{"n_layer": 13, "d_model": 96, "n_head": 2, "n_kv_head": 2, "head_dim": 32, "d_mlp": 256, "vocab_size": 5186, "activation": "reglu", "norm": "rmsnorm", "norm_place": "pre", "norm_eps": 1e-05, "positions": "rope", "rope_base": 10000.0, "rope_fraction": 1.0, "qk_norm": false, "attn_scale": 0.177, "bias": "none", "tie_embeddings": false, "parallel_block": false, "init": "normal", "init_std_qkv": 0.051, "init_std_o": 0.01, "init_std_up": 0.051, "init_std_down": 0.01, "optimizer": "adamw", "lr": 0.00356, "beta1": 0.95, "beta2": 0.98, "weight_decay": 0.027, "lr_head": 0.00634, "grad_clip": 1.0, "warmup_steps": 239, "schedule": "wsd", "decay_fraction": 1.0, "decay_shape": "linear", "final_lr_fraction": 0.0, "batch_tokens": 16384, "seq_len": 512, "doc_mask": true, "train_tokens": 115200000, "steps": 7032, "dataset": "wikipedia_en"}
Each number is 50 + 10 x the weight over its row's rms, rounded and kept within 0 to 99. Layers, rows and columns count from 0. The size before them is the row's rms in percent of the matrix's.

# layer 6 attention value, 64x96, rms 0.0942, rows 36-63, columns 64-95
088:58 55 58 68 52 41 44 36 48 45 58 49 34 42 32 43 51 52 53 61 43 52 51 45 45 53 30 48 36 51 62 40
103:56 51 42 29 62 49 50 42 68 64 47 39 54 70 42 35 60 63 50 29 47 52 44 39 55 65 66 43 63 48 43 43
101:56 43 37 66 39 68 48 52 57 54 46 57 53 65 57 45 42 68 43 47 46 37 59 61 41 72 62 70 46 71 22 43
108:21 54 49 39 46 52 47 38 46 53 50 39 42 34 56 66 57 63 58 51 35 52 60 45 53 57 32 63 61 47 55 55
099:39 47 57 46 50 42 59 47 59 67 49 60 51 29 47 69 52 58 55 45 45 47 45 50 49 58 45 23 38 47 55 40
099:46 43 49 56 51 49 41 33 53 54 66 58 47 58 35 25 43 68 35 69 51 58 34 49 41 72 57 43 54 49 49 41
109:33 56 57 33 56 73 46 70 34 35 43 48 43 36 57 57 78 55 53 56 31 60 44 44 62 41 43 59 41 51 59 66
080:36 54 43 60 54 45 64 62 57 43 58 41 38 70 35 43 45 60 47 58 60 38 82 42 65 41 29 50 48 53 45 54
086:41 36 49 40 53 51 54 59 40 52 51 48 59 33 50 70 62 39 52 60 69 49 55 48 41 68 48 41 47 51 49 36
100:53 58 54 64 36 54 47 56 31 37 37 48 46 51 53 53 59 59 48 37 47 44 35 52 33 13 43 32 41 66 51 57
104:54 51 39 59 51 49 50 40 59 60 47 42 55 52 76 47 40 58 38 45 55 54 32 60 41 54 71 48 44 38 53 49
088:42 46 44 20 46 48 47 49 49 58 46 58 62 61 56 46 49 35 61 28 54 47 36 54 41 45 58 59 43 55 55 55
106:47 58 49 45 38 45 46 53 70 60 60 46 44 45 59 53 43 43 48 49 64 61 35 56 53 45 44 46 43 47 69 40
099:42 40 54 43 47 37 60 46 47 42 57 62 55 44 24 54 37 35 51 54 42 45 57 55 38 68 43 28 57 52 51 48
100:44 45 51 30 44 39 46 42 75 75 43 48 56 56 69 41 67 41 47 44 48 50 57 58 35 58 52 41 56 46 52 49
105:57 30 53 53 47 41 48 33 42 44 46 49 50 54 42 41 53 49 49 47 48 35 44 48 19 43 46 42 65 39 33 50
087:44 52 43 40 40 64 58 60 68 74 33 40 45 59 65 48 42 49 39 29 43 41 51 52 64 47 54 68 57 51 44 48
101:62 56 62 82 53 62 50 42 43 43 53 49 43 39 58 34 47 57 52 71 64 68 46 40 49 46 42 50 22 51 60 56
103:39 50 50 55 59 46 46 43 55 53 48 37 42 46 52 46 55 39 48 55 37 58 61 60 62 58 37 38 42 44 63 65
101:46 61 53 53 61 31 62 32 66 66 44 31 54 44 85 56 54 44 57 52 46 44 66 48 59 39 38 67 47 48 58 63
103:42 65 47 41 53 60 50 76 43 65 31 50 47 46 73 51 49 67 51 52 39 44 65 46 60 60 63 53 33 56 58 43
104:50 41 54 72 77 59 59 50 44 61 49 36 34 44 50 58 45 53 41 56 60 62 30 44 50 66 43 55 45 62 52 42
110:52 59 53 54 47 38 46 37 57 58 53 33 51 53 72 45 35 64 46 52 73 58 39 49 68 47 52 53 29 44 53 43
115:51 50 43 56 48 63 45 56 59 57 58 61 54 55 67 54 62 67 53 57 35 56 59 56 51 65 56 62 66 47 43 39
095:54 47 57 64 40 54 59 56 36 35 35 62 56 53 35 42 57 61 57 45 62 49 35 45 42 19 59 35 46 59 53 44
111:60 45 44 45 38 39 61 49 72 53 41 63 44 78 64 56 29 44 48 39 67 39 39 61 70 34 59 59 52 53 47 44
084:53 49 66 73 69 64 51 65 63 40 54 34 48 60 50 53 43 48 37 67 59 63 48 51 53 44 42 57 47 41 66 55
096:58 56 49 45 40 24 56 31 74 52 46 39 49 68 54 43 50 47 45 30 54 28 53 60 49 50 43 53 51 42 59 60
# layer 6 attention output (transposed), 64x96, rms 0.101, rows 36-63, columns 64-95
096:33 44 42 50 41 73 43 50 53 47 42 40 64 63 58 52 61 43 33 41 38 39 40 47 57 66 62 37 44 42 57 59
097:34 52 36 50 26 53 46 38 54 44 74 40 57 46 63 69 40 50 33 56 62 53 42 43 55 41 50 49 60 55 36 43
097:40 57 39 59 53 42 58 56 48 58 47 43 57 52 49 54 44 48 32 43 36 41 62 57 47 32 38 65 76 62 42 71
099:55 45 48 52 54 49 54 64 66 50 64 40 59 62 51 63 50 60 60 51 42 50 55 67 55 44 50 45 53 57 46 42
104:74 58 30 45 47 47 63 50 63 46 48 65 54 46 48 48 43 40 67 50 61 36 48 66 40 62 34 55 53 44 46 39
097:27 47 24 58 44 76 40 36 54 59 39 38 69 59 69 54 45 43 45 54 44 49 37 48 63 54 60 52 66 56 50 50
113:54 54 78 60 43 53 66 52 32 58 30 49 42 43 50 42 47 53 66 37 46 48 69 43 39 50 51 39 27 61 62 42
087:56 36 57 47 52 63 29 55 42 51 54 46 55 51 45 45 56 62 17 40 41 37 43 50 37 51 54 34 52 50 60 62
093:45 64 61 47 38 20 40 59 53 56 48 64 34 36 46 60 44 38 65 51 61 60 53 46 38 55 49 54 46 50 46 43
088:65 49 65 49 72 51 61 68 32 44 32 54 43 50 46 47 35 54 51 61 44 41 64 63 73 44 34 41 40 53 68 55
101:46 47 47 48 63 60 61 44 54 54 40 63 43 48 62 62 44 29 41 59 58 51 57 47 59 34 58 78 65 34 41 41
088:51 57 55 45 35 43 49 57 55 63 53 61 51 55 39 55 45 67 72 50 44 63 53 42 58 39 52 60 56 45 36 41
110:48 51 18 40 72 48 46 41 67 49 44 51 46 47 63 37 59 51 51 74 60 56 41 54 55 58 57 43 54 48 40 40
103:51 43 49 51 37 46 31 53 57 51 65 56 68 52 48 53 41 50 57 32 56 53 41 67 40 51 47 54 53 58 54 39
099:42 50 37 52 38 66 58 31 62 49 50 46 72 54 61 50 46 53 46 62 61 44 62 53 50 34 60 57 52 38 42 45
096:39 46 55 60 43 57 46 42 45 58 53 48 61 57 54 71 32 35 39 59 54 41 44 39 71 49 47 52 42 37 48 53
080:52 59 42 43 48 46 55 47 72 47 63 44 39 34 65 67 53 54 33 56 54 50 62 41 32 34 58 51 46 46 49 49
104:52 46 52 55 65 63 52 48 38 55 33 40 52 55 49 58 66 32 50 51 43 33 53 56 59 59 50 29 66 43 62 60
098:63 48 46 47 43 58 76 50 63 57 44 45 66 48 49 59 53 56 51 49 63 46 58 62 49 34 62 39 43 47 59 49
098:74 49 61 39 46 53 56 48 61 57 58 53 44 53 33 53 56 52 46 60 63 51 54 50 46 40 43 44 54 47 46 56
099:64 48 61 40 56 37 69 62 59 51 48 55 49 44 32 52 51 56 64 36 58 44 62 35 39 32 45 59 61 63 53 49
103:48 64 32 47 53 53 60 60 52 51 40 54 24 54 49 41 67 43 44 64 53 45 60 39 54 54 50 34 48 55 58 53
108:42 60 54 35 60 43 44 44 74 58 53 51 50 42 51 54 59 52 38 76 67 64 44 31 62 56 70 47 58 29 43 46
101:32 50 48 52 62 53 55 39 56 37 66 38 56 51 57 51 39 46 53 38 44 67 51 46 52 37 75 76 50 40 39 51
099:61 41 71 48 58 45 30 52 47 47 63 65 34 38 52 70 50 40 69 60 47 63 47 52 62 57 36 53 40 47 57 44
113:51 51 19 33 70 48 26 43 67 47 66 54 45 56 48 46 63 57 37 52 47 54 44 45 52 52 61 57 64 37 42 65
091:47 49 42 56 54 57 55 46 34 56 29 42 39 57 53 48 66 40 44 40 50 35 61 44 41 52 55 32 53 50 58 69
100:45 45 44 50 44 72 43 52 43 51 43 51 59 59 62 49 48 58 07 53 52 38 51 38 57 41 46 48 47 41 45 65
# layer 6 MLP gate, 256x96, rms 0.144, rows 0-14, columns 64-95
104:47 50 40 38 55 55 53 45 57 35 46 38 34 49 40 44 51 61 44 54 43 47 49 56 40 37 48 32 36 49 39 70
091:51 55 48 53 38 51 50 47 55 56 55 55 61 34 34 51 35 38 55 66 41 47 34 38 56 30 52 52 70 52 48 53
091:55 50 29 48 57 35 44 45 58 53 54 38 53 59 37 54 27 68 43 45 51 46 39 50 47 30 39 52 38 51 44 46
095:54 50 41 48 55 55 61 62 51 53 48 36 49 48 61 62 45 39 47 53 57 53 66 50 58 54 64 52 58 58 60 53
100:44 40 41 52 51 31 51 47 54 47 45 44 53 37 59 61 52 48 45 46 46 28 54 70 60 41 47 43 35 49 35 48
093:58 59 40 45 56 44 51 48 43 36 54 51 50 33 64 32 41 54 30 42 46 53 66 63 64 44 47 49 38 52 57 65
102:38 63 46 65 41 50 39 43 60 46 48 33 50 46 59 43 39 49 32 62 34 47 41 54 59 44 31 22 39 58 38 54
095:52 66 34 53 59 60 60 48 44 49 38 32 60 53 53 54 59 64 50 66 48 40 58 65 55 56 54 58 43 54 40 56
111:67 51 51 45 49 52 29 54 47 56 47 29 57 41 62 51 55 57 50 58 46 45 45 44 55 45 54 54 40 56 48 66
110:38 55 45 57 66 58 48 39 78 57 55 47 42 57 47 44 62 50 39 65 53 51 63 58 55 55 48 46 57 55 51 57
107:54 55 37 45 68 63 32 31 66 52 47 51 46 57 43 55 55 35 53 57 51 29 52 45 44 45 49 43 38 61 51 75
108:49 39 55 50 41 44 49 45 64 47 42 54 52 54 51 44 35 60 49 53 39 45 50 49 59 52 27 46 54 47 61 49
100:60 67 57 53 46 60 35 48 56 50 47 48 51 55 55 54 68 62 41 65 44 47 59 50 58 35 52 50 47 71 48 60
107:49 53 49 50 58 44 41 41 42 53 46 32 65 36 46 34 52 48 38 47 43 44 52 65 49 50 55 56 58 41 31 44
110:66 63 55 45 50 54 29 39 53 50 65 47 39 48 45 62 25 33 40 33 56 32 39 40 57 47 38 63 38 72 47 65
# layer 6 MLP up, 256x96, rms 0.149, rows 0-14, columns 64-95
111:43 53 36 52 33 44 42 52 43 39 54 33 36 42 39 41 46 59 42 48 51 52 54 54 35 53 60 32 45 53 42 67
095:38 48 35 44 30 49 57 70 56 44 46 53 64 39 58 60 41 66 41 49 75 59 53 52 58 33 43 76 55 49 57 49
085:46 50 40 57 46 59 47 41 60 35 37 48 44 35 59 47 58 29 53 44 32 54 44 40 50 36 42 57 53 65 39 65
088:59 54 38 52 36 53 36 49 40 59 66 67 49 66 46 48 47 70 50 76 39 60 36 41 46 41 49 40 42 39 47 59
097:53 44 47 50 41 31 50 24 65 52 51 48 59 64 57 50 54 34 53 61 55 26 50 57 53 51 61 64 80 53 42 53
089:61 63 44 41 51 31 40 46 46 47 52 41 43 29 60 54 40 56 42 53 46 54 50 50 49 54 44 40 53 43 51 68
116:30 52 38 50 41 52 56 56 47 33 51 48 50 49 67 57 45 41 31 69 37 37 43 63 50 66 45 40 40 54 36 50
090:53 43 56 45 66 63 55 38 55 65 35 48 65 47 48 49 60 60 52 58 38 65 50 33 50 32 44 57 64 56 46 42
122:42 58 44 56 49 65 58 35 48 53 55 64 50 63 43 62 56 59 51 39 64 48 63 53 55 41 35 54 47 40 42 47
107:44 48 45 51 61 53 44 49 62 61 66 36 50 47 44 33 67 51 70 64 64 56 61 38 40 55 57 59 63 28 66 61
106:37 56 60 40 51 42 58 49 42 48 61 58 31 30 58 42 58 45 61 43 44 33 44 43 39 55 39 44 53 61 42 53
099:48 65 47 51 41 50 58 27 41 68 52 50 58 53 30 44 60 59 48 42 67 37 56 59 56 56 62 45 33 55 38 52
100:66 52 63 62 43 65 39 62 46 58 55 44 55 56 67 38 51 46 43 76 41 45 44 59 54 40 40 46 55 53 41 46
107:41 31 39 33 47 47 53 56 60 38 59 42 57 44 41 47 60 46 43 53 42 32 59 53 50 39 42 40 44 52 21 56
125:60 58 51 52 33 65 35 55 54 65 65 41 56 54 63 58 49 45 52 40 42 34 44 36 64 54 35 45 52 40 48 62
# layer 6 MLP down (transposed), 256x96, rms 0.137, rows 0-13, columns 64-95
106:29 46 49 41 50 42 52 40 57 60 31 59 42 52 61 56 52 49 60 57 72 45 51 46 37 51 55 48 43 45 31 52
100:45 68 60 48 39 47 37 57 60 50 59 66 56 41 30 48 40 40 46 47 47 39 41 52 46 35 62 67 43 59 60 60
088:58 39 59 54 55 51 45 46 54 39 48 50 42 51 71 57 59 43 52 39 47 55 52 64 64 38 42 64 55 57 63 58
093:58 44 64 31 52 43 55 43 35 55 70 52 42 54 43 45 51 44 41 35 41 63 63 30 47 54 39 47 58 60 58 68
096:48 57 64 54 64 59 52 63 29 27 53 53 44 32 44 39 53 46 67 45 42 67 43 55 49 38 31 61 38 62 54 43
094:51 52 60 40 66 40 55 65 48 31 56 50 68 42 48 48 38 33 52 51 42 41 59 55 62 40 47 63 45 50 50 32
102:58 24 63 55 58 54 64 50 54 33 54 49 49 28 48 47 39 53 56 39 49 58 65 53 61 56 38 41 40 67 66 52
094:42 55 49 63 62 41 48 51 56 46 53 52 35 46 35 42 52 60 50 47 67 53 39 47 52 49 46 42 44 39 66 47
114:71 59 57 38 45 39 44 55 46 56 35 33 46 35 43 59 68 45 61 49 54 40 58 39 62 42 65 53 52 64 49 44
105:41 39 51 44 56 70 66 44 38 34 47 44 50 35 64 62 44 51 60 42 51 61 52 57 54 50 68 60 37 58 56 38
103:52 43 47 49 56 54 53 43 41 32 59 56 58 33 57 63 37 69 44 55 38 47 50 52 51 52 45 63 64 33 39 51
103:62 71 53 45 54 51 27 51 53 45 49 52 46 79 48 63 42 33 34 43 49 46 48 58 48 36 63 38 38 56 46 43
099:45 66 60 47 43 40 38 52 73 50 40 34 46 55 44 51 58 51 72 71 54 44 73 39 54 56 51 38 47 57 56 50
111:53 60 73 52 33 38 61 54 38 34 58 55 65 31 56 62 52 66 68 61 60 40 55 42 41 58 45 61 49 42 52 47